Weights of a small GPT-style language model, trained from scratch on English Wikipedia.
Size: width 128, MLP 448 tanh GELU, vocabulary 1024, 3.13M parameters.
Architecture: LayerNorm before each block, learned positions, no biases in attention or MLP, tied embeddings, normalized queries and keys.
Training: a variant of SOAP for these matrices, 3699 steps.
Each number is 128 + 24 x the weight over its row's rms, rounded and kept within 0 to 255. Layers, rows and columns count from 0. The size above them is the row's rms in percent of the matrix's.

# layer 8 attention output (transposed), 128x128, rms 0.178, rows 17-43, columns 0-127
size [ 67  84  75  76  82  80  72  78  97  66  63  66  61  77  81  59  82  71  65  69  82  80  75  79  68  65  79]
[[155 138 140 116 147 156 128 181 138 110 123 120 131 115 181 109 114 117 134 148  75 101 139 107 131 134  99 133 131 128 122 111 122 165 118 122 124 123 114 116 123 180 155  95 132 141 136 153 119 160 149 136 119 161 133 113  93 126 144 151 101 170  98 147 113 170  98 119  93 111 143 106 120 109 108 150 123 158 109 144  87 173 125 157 102  82 105 114 146 152  98  86 140 124 123 144 102 141  97 126 110 145 133 141  94 141 160 109  96 171 108 144 102 127 129 105 147 119 121  80  63 149 108 136 180 159 114  99]
 [126 136 139  96 134 103 104  89 107 163 152 134 157 141  96 147 136 104 129 158 124 137 130 169 108 152 152 144 135 150 166 115 128 135 137 137 174 144  82 125 100  88 136 150  76 113  66 114 131 153  94 160 171  95 121 141 114 153 119 156 149 165  92 104 126 144 142 120 149 163 109 169 111 149 149 100 110 163 121 120 130 196 136 139 122 139 120 117 133 159  89 120 124 109 146 130 147 113  77  93 137 156 112 124  98 112  91 142  84 128  96 143 112  92 137 135  98 151 141 127 138 120 144 125 147 133 117 124]
 [167 122 120  87  94 122 148 154 160 112 120 147 122  93 143 116 127 147 127 142 115 107 126  97  90 119  98  99 103 117 103  88 103 135 125 128 116 120 136 168 146 132 118 164 103  62 115 109 134 114 110 100 127 149 147  97 124 118 115 126 160 105 144 121 118 146 127 130 139 131 149 126 127 118 122 129 130 112  80 111 121 134 138 145 122 195 104 104 113 145  79 146 164 114 126 109 104 148 132 122 139 144 106 191 117 131 161 116 102 181 120 104  88 175 107 123 140 167  93  81 114 120 125 167 180 108 148 130]
 [105 132 147 119 122 149  76 117 131 124 122 138 138 167 146 121 101 144 152 157 170 104 146 140 164 103 122 130 125 136 103 161 112 122  92 101 145 177  98 140 140  86 139 117 118  99  82  94 117 167  48 121 109 101 139 121  92  94 134 115 124 132  73 131 106 144 148  92 104 175 125 123 116 102 109 104 123 120 117 114 137 137 137 143  99 119 117 142  73 120 122 121 125 125 169 121 144 102 111 167 113 111 145 120 121 130 122 131 156 122 129 141 198 116 112 147 123 109 128 118 144 102 139  86 143 105 120  79]
 [ 67 145 134 187 146 124 124 120 127 134 133 172 103 176 103 100 132 150 118 140 147 113 125 145 110 126 120 159 131 131 113 145 169 148 114 164 144 131 127 142 154 140 159 132 142 164 132  94 127 130 130 127 143 119 165 138 151 131 147 126 105 140 104 102 134 141 151  96 104 143 159 146 138 167  93 147 148 128  95 159  94 158 156 114 135 113 131 144  81 123 139 131 152 151 138  76 175 140 126 177 152 168 140 155 136 130  97 176 142 113  99 134 190 123 137 141 152 120 128 159 140 135 123  99 189 146 139 134]
 [115 127 143 159 122 112  99 152  97 129 144 176 125 130 146 128 109 116 113 131 149 153 118 149 160 156 156 112 150 150 106  74  98 124  92 111  99 135 144 120 135 140 108 128 172 155 158 167 128  70 125 124 133 154 120 145 103 160 135  91 146 174 141 127 114 133 139  92 125 126 147 124 144 138  90  73 157 160 115 184 150 143  94  97 176 113 123 133 125 134 120 139 133  73 130  93 108 152 129 115 151 107 132 109 157 138  97 133 132 132 143 125 155 106 112 140 121 104 161 188 100  97 109 156 122 110 152 106]
 [137 123  80 169 134 112 146 137 147  99 109 150 104 124 133 117 117  94 125 115 106 137 139 117 163 167 192 124 145 137 112 102 109 152 142 119 117 101 142 130 144 127 116 154 195 101 160 106 132 145  92 131 119 113 131 139 135  82 132  96 132 157 120  87 135 103 139 116 131 125 105 164 143 131 141 180 120 116 132 132 104 112 138  61 148 192 117 137 142 118 131 169  68 117 135 120 137 139 141 159 142 106 116 116 162 169 117  85 144 104 114 106 137 136 145 143 118 137 149 174  94 123 118 149 121 140 103 163]
 [ 96 123 145 149 125 122  94 134 138 126 124 175 125 149 133 125 148 133 104 172 146 131 105 191 135 152 170 131 172 116 112  98 116 127 104 120 154 167  74 120 103  99 102 139 154 116  94 103  90 135 105 147 102 138 100 147 111 163 144 108 172 149  79 179 107 142 142 100 145 154 151 159 101 121 132 113 118 143 103 139 155 150  99 126 136 147 117 135 132 146  93 154 117  79 106 177 104 110 104 133 144  93 146  90 112 124 124 120 143 104 123 143 172 127 144 126 115 109 152 166 138 121 117 128 138 154 146  97]
 [121 116 129 124 103 104 127 129 128  95 154 135 152 157  99 167 117  97 130 141 174 147 101 153 105 153 111 116 131 149 104  88 114 118 118 163 150 121 109 135 116 115 121 128 136 121  80 127 132 123  65 159 157 124 116 116 119 140 144  87 114 113 135 128 111 105 110 103 169 157  92 146 100 143 121 155 126 162 137 144 128  92 107 139 109 167 105 163  65 138  89  90 112 101 178 140 142 106 105  86 116 131 153 124 136 121 119 150 139 174 150 126 159 134 134 164 141 121  90 135 135 126  95 187  86 115 132 112]
 [103 148 132 147 109 152 104  90 118 121 115 126 123 177 157 186 108 139 131 109 100 144 118 129 148  97 103 155 139 149 117 140 145  95 125 135 132 153 145 110 125 103 159  85 126 174  80 114 162 142 115 189 188 118 140 117 169 101 100 147 104 144 154 140 145  88 123 113 161 112 109 125  86 107 123 147 118 129 117 152 127  95 133  99 110 156 127 130 152 113 135 141 131 160 143 117 131 148 121  96 173 152  69 144 108 104 137 140 136 136 157 152 141 152 123 124 113 186  82 121 123 102 106 130 115 150 119 113]
 [119 136 151 127 105 128 112 114 145 129 120 101  94 112 110 110 125 152  91 126 165 165 124 136 110 136 116 155 168  89 128 161 103 144 140 111 123 163 123 126 125 111 126 159 140  84 132 116 132 109 149 134 112  86 146 145 153 178 121 177 178 123 144 160 149 130  97 131 125 135  99 166 143 118 171 144 172 117 151 152 141 101 110 138 158 126 110 126 136 127 112 122  97 109 157 103 147  96 131 135 110 131 127  50 134 125 131 131 131 152 107 129 117 104 119  94 132 169 165 165 149 180 186 104 121 171 148 122]
 [155 177 103 140 117 137  88 105 136 150 144 144 142  99 156 161 118 143 119 111  87 101 149 122 168 122 114 130 110 132 129 124 146 124 119 176 155 121  82 102 107  86 136 160 150 127  80  90 150 124 154  67 116 145 123 154 112 160 159 124 185 143 131 146 129 105 150 153  93  89 107 127 133 124 110 125 129 150 128 123 135 110  82 137 152 174 129 139 193 113 114  78 157 103 117 106 126 142 146 105 176 155 117 100 152 126 160 131 162 120  95 113 136 133 141 133 129 109 106 134 120 130 106 131 112 131 119 149]
 [142 109 117 142 148  99 122  87 152 154 127 134 139 175 145 136 125 106  86 107 118 119 135 167 133 136 169 143 162 143 165 127 130 142 138 143 118  96 126 135 123 118 155 102 123 174  46  74 159 158  94 149 131 121 164 122 106 122 148 138 137 169 113 101 134 100  94  86 132 121  87 137 111 106 105 136  98 138 138 104 118  98 145 122  98 170 137 122 108 128 106 157 131 112  82 135 121 106 114 115 115 107 109 149  99 119 107 105  99 128 110 116 122 172 120 137 141 169 106 148 151  93 125 151  88 143 131  83]
 [124 174 137 120 126 109 148 150 119 148 131 103 146 133 103 134 144 147  95  97 130 168 127 107 104 153 184 117 148  95  99 119 149 146 102 172 146 153 108 132 111 113 165 134 115 105 126  99 122 138 153 115 139 112 194 111 124 150 108 121 115  89 106 188 170 117 158 131  88 154 125 115 154  94 174 134 152 136 130  62 113 104 104 129 155  99 105 132 123 122 115 102  64 135  89 101 116 155 109 128 127 130 107 150 121 109 121  93 116 130 136 159 145 111 154 134 149 125 119  89 130 120 122 127 146  87 127 117]
 [161 111 132 132 112 137 147  95 102 133 190 135 117 132 125 115 121 110 145 146 135 145 143 139 126 200 142 157 202 133 114 121 123 160 122 126 131 195 145 104 174 130 136 146 163 143 139 120 160 145 143 131 117 140 149 165 145 151 160 140 152 151 123 107 140 134 117 175 154 170 120 163  90 116 128 142 100 174 111 110 157 125 141 127 169  95 122 141 159 123 121 119 150  94  73 149 127 143 102  94 144 118 120 129 136 156  97 116 117 162 103 118 114 120 117 130 160 168 152 145 140 146 124 155 110 112 134 113]
 [ 93 187 117 149 115 107 161 155 148  98 165 147 153 120 145 126 132 130 190 142 119 148 132 101 154 165 109 127 134 140 121 129 163 126 145 124 141 114 172 171 136 159 138 150 147  99 120 141 155 153  97 132  95 120 159 153 139  83 151 108 117 152 162 108 136 169 114 152 127 187 129 115 180 137 136 128 131 132 172 154 138  84  94 148 122 156 122 168 115 137 168 139 126 149 124 106 149 135 124 112 120 118 116 161 161 116 121 123 163 164 156 105 139 122 118 160 142 162 119 135 113 160 125 101 124 136 131 177]
 [103 125 114 124  84 117 133 118 124 102 146 151 152 174 152 121 114 115  94 126 141 117 150 118 135 118 117 166 114 106 120 121 166 125 148 115 129 133 147 156 156 105 144 145  98 100 106 142 173 167  75 106 150  90 115 145 130  97 131 111 123 142 108 119 182  99 122  98 134 154 127 137 145 169  90 156 120 117 161 100 119 100 127 121  97 102  79 153  98 124 107 147 122 195 114  79 125 114 126 123  78 135 134 108 115 121  56 128 125 105  99 120 140 112 128  93 137 143 124 109 104 109  97 114 121 139 156 105]
 [110  94 162 124 117 133 144 101  98 144 153 124 139 148 122 165  91 137 131 139 108 131  87 159 141 149 115 150 138  71 132 114 123 105 136 168 116 160 112 131 190  94 146 115 133 170  81 118 107 150 137 141 149 136 118 156 167 126 106 104 131 135 110 156 134 122 127 101 143 104 134 198 106 123  88 167 116 110 138 136 143 113 122  82 131 119 113 147 126 100 136 156 143 104 124 173 100 152  99 129  93 132  91 108 138 119  76 131 127 105 149 158 117 150 131 144 135 119 129 122 137  91 132 173 104 154 104  81]
 [ 88 109 139 171 171 120 123 115 113 156 119 131 111 125 144 155 153  70 116 111 160 148 148 130 175 132 120 144 123 146  99 151  97 120 154 148 143 137 175  83 137 123 165 111 134 152 146  95 108 117 128 125 125  84 158 124 125  80 156 106 145 147 140  99 137 129 157 114 132 156 138 144 116 140 112 110 112 143 115 114 139 128 106 145 168 140 146 178 126 137 128 137 131 145 134  73 153 192 149 136  87 176 162 127 169 126  73 104 105 113  96  99 143 140 133 128 148 120 137 127 145 138 130 161 120  94 152 108]
 [130 118 117 129 115 151 148 137 109 122 143 128 102 153 102  90 168 150  97 145 173 105  94 158 123 138  97 111 141 141 119 115 106 129 149 118 182 116  92  76 132 141 122 108 144 116 135 121 121 121 122 127 146 124 131 115 136  91 113 166 119 145  83 154 131 131 141  86 156 134 118 169 106 100 128 126  58 173 129 141 137 135 131 144 145 129 115 117 134 135 153 101 100 106 115 125  74  92  78 154 125 132  98 161 105 113 141  86 139 153 101 166 154 100 152  80 115 111 131 129 121 160 127 102 145 183 109 140]
 [ 93 142 112 123 130 136 176 171 113 138 177 175 144 126 135 142 114 112 130 113 134 113 130 107 134 123 123 165 102  90 129 111 159  96 121 132 120 123  99 120 172 110  93  89  93 165  67 131 112 133 116 129 131 141 134 133 119  98 153  91 142 138 142 121 118 120 161 123 138 117 131 147 119 142 110 157  92 136 119 112 108  61 136 144  90 131 131  96  78 109 111 101 158 175 142 165  98 131 127 119 133 169 124 141 107 118 145 102  90 155 106 122 151 154 125 132 131 133  78 134  95 127  77 143  86 121 112 105]
 [187 104 101 140 165 111 113 120 155 138  94 108  75 103  86 112 174 138 116 163  75 123 145 119 128 172 133 140 133 134 120 137  87 154 135 161 158 138 178  99  70 120 143 126 129  78 121  58 136 127 139 134 107 117  90 106 132 167 106 131 131  97 140 100 140 144 109 135 162 109 119 129 108 134 133 136 126 128 115 137 117 157  89 148 149 160 123 145 147 133 129 116  88 108 110 133 143 152 117 155 147 147 134 110 112 144 113  82 118 101 117 145 115 157 117 143 132 146 150 123 176 132 149 119 101 118 141 149]
 [ 89 136 102 128 126 116 135 118  94 145 158 134 139 140 153 141 113 125 107 123 202 158 115 138 105 141 137 129 120 102 127 127 141 143 159 152 130 132  95  88 192 132 130 107 168 161 150 181 109 141 128 127 108  87 108 163 163 128 125 151 159 140  79 122 147 154 112 155 156 109 108 186 139 153 141 137 136 128 155 134 136 137 128 131 140 104 143 123 154 134 128 119 154 161 163  91 128 133 103 107 103 133  78  91 132 116  95 126  86 115 127 146 112 113 143 103 143 140 150 157 110 185 118 125 146 182 124 129]
 [169  98 168 141 116 109  90 123 153  98 123 113 132 109 120  99 133 153  90 138 115 136 109 135  93 122 153 156  85 104 135  91 130 163 109 123 154 103 139 138  49 139 175 141  96 142 124 142 137 157  97 127 131 112 105  99 117 130 103 155 141 164  98 132 127 137 105 135 147 109 110 127 144  94 134 140 152 134 132 147 130 125 110 109 189 178 123 107 109 157 115 159 107 118 136  89 168 116 107 134 133  96 130  93  62 137 111 110 137 117 154 138 150 108 100 138 108 151 114 111 137 116 142 106  79 144 144 105]
 [126 143 130 134 134 109 133 134 111 110 126  67 134 126  51 142  93 141 110 110  81 134 112 128 119 113 132 138 138 145 144 116 143  89 148 168 125 117 128 117 163 149 113 102 123 131 143 113 128 143  82 133 142 130 137 131 146 156 149  73 117 124 146 125 156 129 144 135 124 126 124 127 106 188 155 156 120 106 118 124 119  98 152 140 126 115 128 132 123 111 136 115 106 139 109 152 145 177 120  95 122 107 135  95 168 137 120 107 116  75  94 104 132  87 164 180 146  74 137 112 136 134 144 166 118  48 107 149]
 [209 121 121 137 128 118 139 144 125 142 146 109 136 114 102 137 139 134 114 172 117 128  93 146  83 156 148  89 138 133 106  68  99  91 122 125 171 102 108 135 112 162 132 150 152  71  97  84 134 133 139 105 119 162 123  95 156  98 107 145 141 114 167 132 120 148 140 126 173 178 137 139  93 126 126 115 140 175 108 115 123 159 104 124 149 141 132 112 129 166 130 120 134  92 129 152 167 134 122 126 126 138  77 155 128 158 140 120 131 141 153 119 129 112 162 106 145 120 137 155 134 139 137 165 126 162  92 153]
 [112 138 105 123 123 116 120 164 131 135 115 110 136 122 144 123 129 136 118 119 118  93 152 114  62 118 140 117 134 108 133 103 149 120 111 160 155 106  81 104  81 116 128 139  94  99 140 115 108 116 133 141 118 145 117 104 152 159  95  99 187  97 112 164 125 148 176 113 130 108 112 125 120  93 147 108 123 138 105 127 125  94 113 134 147 152  83 118 119 136  97 151 108  98 102 154 155 126 126 118 131 127  82 123 112 149 149 106  81 176 110 127 135 174  98 151 140 163 109 102  49 102 159 113  95 140 127 149]]
# layer 8 attention value, 128x128, rms 0.185, rows 18-44, columns 0-127
size [ 72  68  72  77  72  73  68  85  63  69  69  60  74  74  62  71  74  65  65  80  69  70  78  64  61  73  77]
[[175  92  97 138  93 127 125 147 144 117 109 103 129 138 159 116 118 151 142  90 121 123 114  88 141 114 116 140 133  92  75 147 174 111 113 111 119 125 145 133 122 139 121 134 171 143 135 163 144 173 154  82 104 159 138 143 109 104 165 109 107 113 128 165 145 130 150 108 156  96 149 125 151 117 146 155 154  84 119 105 144  76 123  87 119 119 112 113 120 120 173 164 127 154 108 116 126 137 158 193 118 145 170 101 142 134 135 125 167  94 186 129 148 154 142 126 148 147 122 131 113 123 136 119 111 149 142 155]
 [104 127 135 181 161 125 138  95  85 149 150 102 114 156 123 123 135 119 153 131 141 150 170 119 161 108 151 131 122 168 157 168 134 128 145 130 131  98 114 106 107 127 122 114 139 149 128 144 139 147 126 151 137  99 104 148 116 127 163  99 112 133 104 113 121 124 140 137 103 145 124 121 127 159 135 127 117 119 173 135 133  90 112  96 158 107 179 181 142 122 160  86 102 167  95 150 153 110 105 107 106  89 147  70 135 154 103 165 164 107 155 175 128  74 133 147 158  92 132 132  97 129 134  94 130 157 126 122]
 [144 128  67 148 129 117 173 134 116 127 123 123  90  91 108 109 121 129 138 100  90 153 103  59  87 139 146 153 115 118 148  84 134 137 128 145  99  45 137 134 136 126  94 105 141 128 155 130 128 114 170 104 138 144 121 127 149 141  90 152 118 117 137 139 152 115 123 140 114  76 138  96 119 120 124 141  85 175 102 104 131 142 101  73 110 119 130  95 134 110 132 146 133 116  93 115  94 115 127  97 120  94 150 109 128 104  88 107 100 153 134 116  82 135 131 123 121 134 105 135 104 154 124 150 112 138  96 136]
 [167 100  75  92 104 125 133 153 140 110 138 121 146  93 144 174  87 133 143 128 123 121 114 150 157 148 156 120 109 131 144 136 101 129 157 129 128 117 163 112 113 113 137 112 156 140 149 169 125 149 106 151 100 174  91 141 116 136 126 114 160 130 135 134 114 138  91 113 109 128 127 142 116  94 184 117 130 145 146 119 163 115 126 161 117 145 113 120 179 137 158 129 123  83 130 149 132 107 129  79 113 137 113  87 107 121 114  95 132 160 147 148 124  90 152 124 116 112 114  90 105 136 155 199  54 131 121 123]
 [145 116  95  99 159 111 144 107 127 164  59 109 130 114 112 168 166 134 142 113 112 106 114 110  82 104 111 106  97 133 131 162 115 131 147 132 126 157 126 127 130 113 138 172 114 118 122 111 102 160 166 109 147 119 156 130 135 103 109 163  71 111 144 139 163 126 101 164 115 124 100 138 101 114 111 152  99  95  98  61 120 128 146 137  86 165 109 109 115 130 143  86 108 139 139 150 164 134 105 126 117 108 102 145  97 119 138  88 166 118 126 100 121 130 125 135 113 142  89  81 166 121 148  95 114 128 129 134]
 [150 131 178  96 152 118 130 149 153 181 136 111 161 127 117 107 122 163 128 148 134 106 123 125 128  93  90 131 148 146 131 175 170 142 105 121 115 153 156 139 124 137 131 128  60 158 106 119 125 135 208 112 131 133 102 141 117 150 131 169 111 142 124 149 113 136 144 157 157 136 146 114 129 138  81 124 131 147 162 145 172 161 115 140 155  86 155 161 127 152 123  96 162 158 131 161 123 154 125 130 102 129 136 130 110  86 168 135 140 137 165 126 106 114 132 136 142 128 106  88 161 111 148 115 114 135 149  81]
 [154 109  91 105 131  92 177 139 116 143 136  98 119 136 134 143 114  99 166  95 141 130 145  84 129 111  72 147  97 132 111 151 123  96 112 105 108 125 154  97 139 137 144 123 116 166 123 171 164 137 160  96 173 130 103 106 106  90 110 134 108 123 145 100 158 125 147 145 134 100  92 142 178 122 131 128 108 116 115  78 132 121 160 105 123 120 131 117 110 109 128 140 122 151 139 133 162 148 180  94 112 137  90 177 106 152 126 133 106 176 136 102 103 130  98 154 171 140  86 117 144 128 140 128 104 126 104 157]
 [144 104 121 141 154 150 143 144 117 148 112 114 102  93 156  90 123 158 160 177 100 119 142  96 157 108 169 119 100 123 120 155 125 112 125  93 106 156 126 145 162 129 115 132 138 107 162  79 136 151 159  73 131 149 161 127 153 132 109 164 129 174 129 135 174 148 122 102 107 111 170 144 150 105 110 102 105 123 114 115 114 132 154  74 135 105 146 101 165 125 128 141 179 177 122 109 121 141 148 142 123  88 111 120 123 129 108 101 146 137 126 138 104  91 106 140 148 138 133 136 136 138 179  89 179 137 130 123]
 [168 140 120 142 140 141 129 174 122 144 131 123 112  82  70  74 121 145  99 119 125 112 111 135 130 137 118 102 157  89 161 116 156 120 110 159 113 131 135 168 149 139 106 170 129  75 134 150  84 110 107 122  93 134 132 145 126 162 133 101 150 106 106 105 113 143 119 157 102 138 156 148 173 145 127 143 101 103 135  97 123 149 121 145 128 127 136 144  96 125 142 126 144 108 128 119 110 111 169 139 101 149 158 114 135 145 123  66 133 110  89 106 110  82 116 134 132  62 163 169 140 144 171 136 145 102 132 129]
 [142 111 119 126 140 146 141 140 117 130 154 165 155 172 161 135 159  98 151 164 141  94 128 112 118 142 154 138 132 129  85  79 146 155 127 138 136 122 129 101 127 126 134 103 130 164 122 176 117 177 144 164 147 183 155 100 138  91 136 125  94 135 148 116 124 158 146 145 148 140 166 101 132 160 137 109 145 137 151 112 157 175 169 141 119 108 132 126 145 157 150 121 159 131 139 118 151 150 100 149 154 145 125 217 124 129 131 110 152 120 135 168 131 183 116 126 125 114 112 119 139 134  98 127 141  76 102 135]
 [108  86 143 105 114 104 149 133 119  97 161 117 129 156  85 114 137  77 145 119 144 126 102 140  86 120 120 144 135  99 115 112 114 141 118  85 105 101 150 138 113 131 159 131 116 136 159 157  70 147 127 190 131 122 121 141 132  91 101 112 107 124 120 126 143 153  91 138 135 130 118 128 121 139 138 156 101 116 122 117 108 103 157 146 101  65 126  79  73 166 117 180  74 128 123 137 137  98  92 125 101  89 127 124 115 133 151 121  99 129 142 145 105 160 169 117 135 132 131 106 148 102 111 112 114 134 172 115]
 [130 150 135 102 167 149 120 146 137 158 140 115 126 114 117 142 131 115 173 155  90 125 122  76 166 115  90 113 104 101 102 104 144 118  60 104 125 116 113 111 145 112 142 147 156  70 192 165 143 137 120 109 124 114  77 109 112 133 108 119 120 146 110 137 109 116 129 152 153 151 158 116 100 159 106 137 138 126 140 148 148 145 128  67 147  60  88 178 110 100 157 115 114 125 111 148 128 135 110 149 140 136 148  90 137 136 132 156 113 122 151 126 134 120 116 167 100 116 154 111 111 112 142 147 148 150 133 140]
 [141  96 136 106 111 133 118  99  93 127 136 190  86 165 147 138 122  92 160 150 132  97 130 117 165 147  92 125 144 132 107 117 119 154 131 115 130 127 130  98 151 130 106 150 133 142 163 146 120 145  99 130  93 129  56 143 135 138 148 163 146 149 134  80  86 155 109  92 149  93 143 167 144 145 138 114  89 144 135 183 154 112 142 169 100 145 131 135 117 143 134  93 179 126 134 142 150 111 135 108 118 111 144 104 128 133  98 148 131 163  87 110  94 146 104 119  99 128 103 157 125 136 111 123 123 168 153 155]
 [103 153  99 137 125 111 128 149 131 146  83 148 157 118 139 141 145 164 126 157 123 112 139 130 152 109 116  67  63 160 140 144 140 106 137 104 152 108 131 160  83 109 135 141  84 126 132 152  84 127  96 128 144 136 113 120 107  76  82 129 102 138 117 154 121 148 117 105 121  95 150 124 159 156 148 115 153 121 137 115 127 124 131 133 104 175 113 124  95 157 130 123 134 171 144 100 151 147 144 151 110 158 139 104 132 101 144 143 103  99 193 133 168 138 151 143 106 101  57 141 128 100 114 127 123 138 124 142]
 [160 106 178 106 137 129 109 120 110 154 101 113 143 104 131 122 126 170  66 130 161  92  85 153 109 114 130 145  98 169 140 109 162 128 113 134 120 146  83  75 146 113 125 119  88 142 128  73 104 147 140 150 159 165  78 104 105 129 132 153  94 111 167 122 156  84 128  93 125  94 133 152  91 138 122 158 146 105 121 107 118 123 162 100 166 132 132 110 102 146 118 134 107 145 168 138 144 130 146 153 144 110 169 151 131 146 100 133 127 115 138 134 129 122 133 114 148 110 164 126 137 131 159 153 137 126 106  87]
 [138 136 141 131 148 122 100 166 138 148 160 108 109  85 116 118 119 126 142 119 116  99  88 107 138 148 127 102 107 157 130 145 122 163 122 146 102 117 113 118  99 159 110 122 177 160 137 122 111 114 154 154 124 164 152  90 142 142 119 179 156 119 129 122  83 159 132 134  95 102 154 125 115  91 134 128 133 144 108 164 137 163 112 102 138 156 169 131 154 127 145 132  96  88 173 161 146 134 133 132 189 123 160 140 158 133 152  94 163 142 181 161  96 135 146 153 118 107 128 157 163 159 145 114 172 124 112 148]
 [144 160 123 109 127 151  87 165 163 150  96 119 147 140 132  87 124 131 104 102 179 118 176 129 141  94 138 105 150 147 125 112 115 163  92  77 126 116 146 135 117 195 136 136 163  96 121 145 159  92 124 145 115 144 119 103  96 104 107 154 131 111 143 104 154 163 126 167  81 167 118  74 153 135 140 136 137 141 117 149 117 152 141 154 131 127 149 120 110 144 133 112 114 150 131  91 176 128 161 110 138 104 161 111 113 134 190 110 128 145 115 110 135 120 112 142 106 130 111 142 140 116 131 139 145 143 154 178]
 [165 125  89  90  85 137 129 121 133 112 141 107 167 127 117 110  90 165 153 131  93 128 129 122 109 140 109 118 157 150 159 123 162 134  92 106  92 156 107 175 123 135 129 145  93 103 116 113 120 155 148 111 146 175 136 160 100 149 110 132  80 145 120 165 156 154 105 162 150  99 123 104 140 151 131 121 110 125 177 147 130 124 148 135  74 104 107  79 137 121 123  90 108  75 149 151 127  75 123 117 151 104 103 104 106 131 168 141 146 140 142 155 107 117 113 134  94 139 133 147 148 131 117 128  97 128  91 125]
 [127 161 127 161 118 113  89 113 131 116 113 103 125 119 145 153 121 134 164 141 114 142 145  86 139 133 137 141 147 135 129 146 173  97 134 114 123 146 134 154 147 103 135 122 124 149 142 140 150 135 117 128 103 121 119 141 107 175 141 117 127  83 151  90 120 161 136 139 131 139 100 119 142 130 136  87 152 113 124 114 102 116 129  99 120 141 141 110 110 136  83 161 191  78 103 127 157 166 168 106 148 136 141 115 163  96  81 181 107 115 151  61  81 147 113 138 179 156 109 161 127 131 138 162 120  79 131 132]
 [145 149 156 112 112 147 105  90 136 122 126  92  98 121 116 120 128 124 125 141 129 143 100 129 149 157 105  73 139 154 144 127  87 148 126 131 123 127 167 146 115 162 142 191 157 108 160 145 136 135 131 108 146 115 137 114 141 168 131 139 149 117 108 167 134 120  78 132 109 119 145 118 146 132 115 110 189 132 165 118 149 157 121  79 153 125 112 171 172 154 111 161 133  97  94  80 146 133 140 144 137 103 128 126 137 150 120 154 160 142 180 123 106 106 118 147 143 100 150 120 150 107 189 142 161 170 137 118]
 [115 143 153 123  74 153 151 116 122 100 179 169 174 159 153 164  75 130 125 112 174 139 135 112 116  92 136 117 154  76 131 143 172 116 102  93 130 133  93 158 157 105 127 141 125 161 124 189 120 126 134 101 143 114 151 157 100 116 148 134 111 134 121 167 136 149 157 147 138 159 176 134 164 116 165 145 112 125 124 146 115 134 191 129 122  97 137 121 110 118 126 135 146 140 119 152  89 108 128 101 120 116 108 100 171 129 139 172 136 145 123 108 120 131 160 103 127 160 113 136 114 128 140 156 127 138 119 142]
 [191  87 153 126 136 152 100 113 142 114 107 120 118 114 118 112 138 125 118 136  80 120 126 129 167 118 117 102 119 147 145 133  99 127 123  84 112 108 157 182 108 127 136 130  76  91 124  96 168 130 119 104 107 163 146  95  78 120 125 126 102 118 155 137 113 129 137 118  92 145 150 116 134 113  99 134 131 140 101 168 146 142 138 142 111 108  97 112 115  99  86 116  96  93  85 127 130 156 147 160 140 114 175 164 122 122 135 129 160 114 123 133 116 126 110 136 109 111  81 113 144  66 168 132 123  76 107 113]
 [ 96 139 123 100 102 132 143 137 123 157 148 155 136 140  87 157 153 127 177 115 153 133 124 108 113 111 118 138 154 123 111 176 134 107 105 151 106 149 102 118 206  96  93 109 157 119  87 115  92 142 150 103 136 116 134 151 109 145 125  97 126 109 159 114 111 124 136  95 102 157 115 111 128 158 141 133 116 123 114  95 111 141 136 134  65  93 132 166 152  99 126 132 130 134 111 158  75 147 124 145 138 139 105 149 185  82 121 150 152 128 100 132 129 155 147  80 120  94 104 129 101 162 112 114 121 121 144 153]
 [130 107 145 123 101 133 135 117 141 144 125 176 107 126 169  84  78 120 121 115 146 117 130 103 136 167 131 116 108 145 119 133 150 118 122 110 128 130 118 133  66 136 133 146 153 121 124  92 103 106 157 118  85 114  98 151 119 108 100 154 140 104 111 134 123 133  98 120 115 112 148 132 141  66 114  65 153 152 154 138 147 121  94 103 135 117 102 148 110 143  83 116 130 101 107 132  94  64 169 147 109 152 124 157 111 125 122 149 117 157 114 144 130 173 128  91 111 162 165  99 134 137  89 116 120 173 150  96]
 [ 67 137  90 121  95 120 104 114 117 120 119  91 116 127 134  78 108 146 143  86 130 166 149  73 133 120 121 147 106 111 112 174 132 135 112  97 117 154 133 104 130 104 103 123  82 168 112 137 130 104 136 130 165  85 103 145  72 134 159 107 106 132  82 131 146 131 149 111 122 130 125 120 128 139 158 136 106  87 118 147 123  69 176 102 143 135 163 105  97 141 114 100 148 137 111  93 113 135 101 132 109 121 152 147 140  99 111 160  97 125  83 127 104 147 113 130  97 122 106 104 126  96 127 109 139 124 141  99]
 [140 147 147 117 118 130 127 126  94 119 149 108 130 142 118 141 122  86 101 138 143 156 133 131 171 152 101 162 125 130 132 116 128 127  77  82 108 133 126 105 161 129 124 126 133 155 107 155 123 138 107 132 106 108 134 157 110 106 194 153  96 106 165 105 116 141 108 145 148 108 161 105 144 151 142 159 113 126 127 108 129 133 143 147  92 120 145 154 133 138 164  96 169 155 113 126  82 150 147 119 101 140 120 148 124 146  97 144 144 110 133 184 115  70 158 126 100  74  97 141 169 143  85 120 177 113 165  94]
 [135 136 108 179 117 115  99 123 159 123 108  99 128 112 121 118 112 109 124 128 135 117 124 128 114 126 160 136 157 146 100 100 175 130 146 152 126 158 143 119  93 161 120 141 125 119 144 163  99  91 110 109 101  82 145 110  91 142 173 118 167 157  83 109  93 130  99 115 172  90 131 150 132 120 140  82 124 170 129 118 121 126  71 122 130 116 187 153 122 164 136 112 103 133 113 103 103 157 139 127 165 159 177 131 154 106  97  99 132 107 146 124 147 165 154 121 131  90 151 130 162 127 146 161 109 143 142 118]]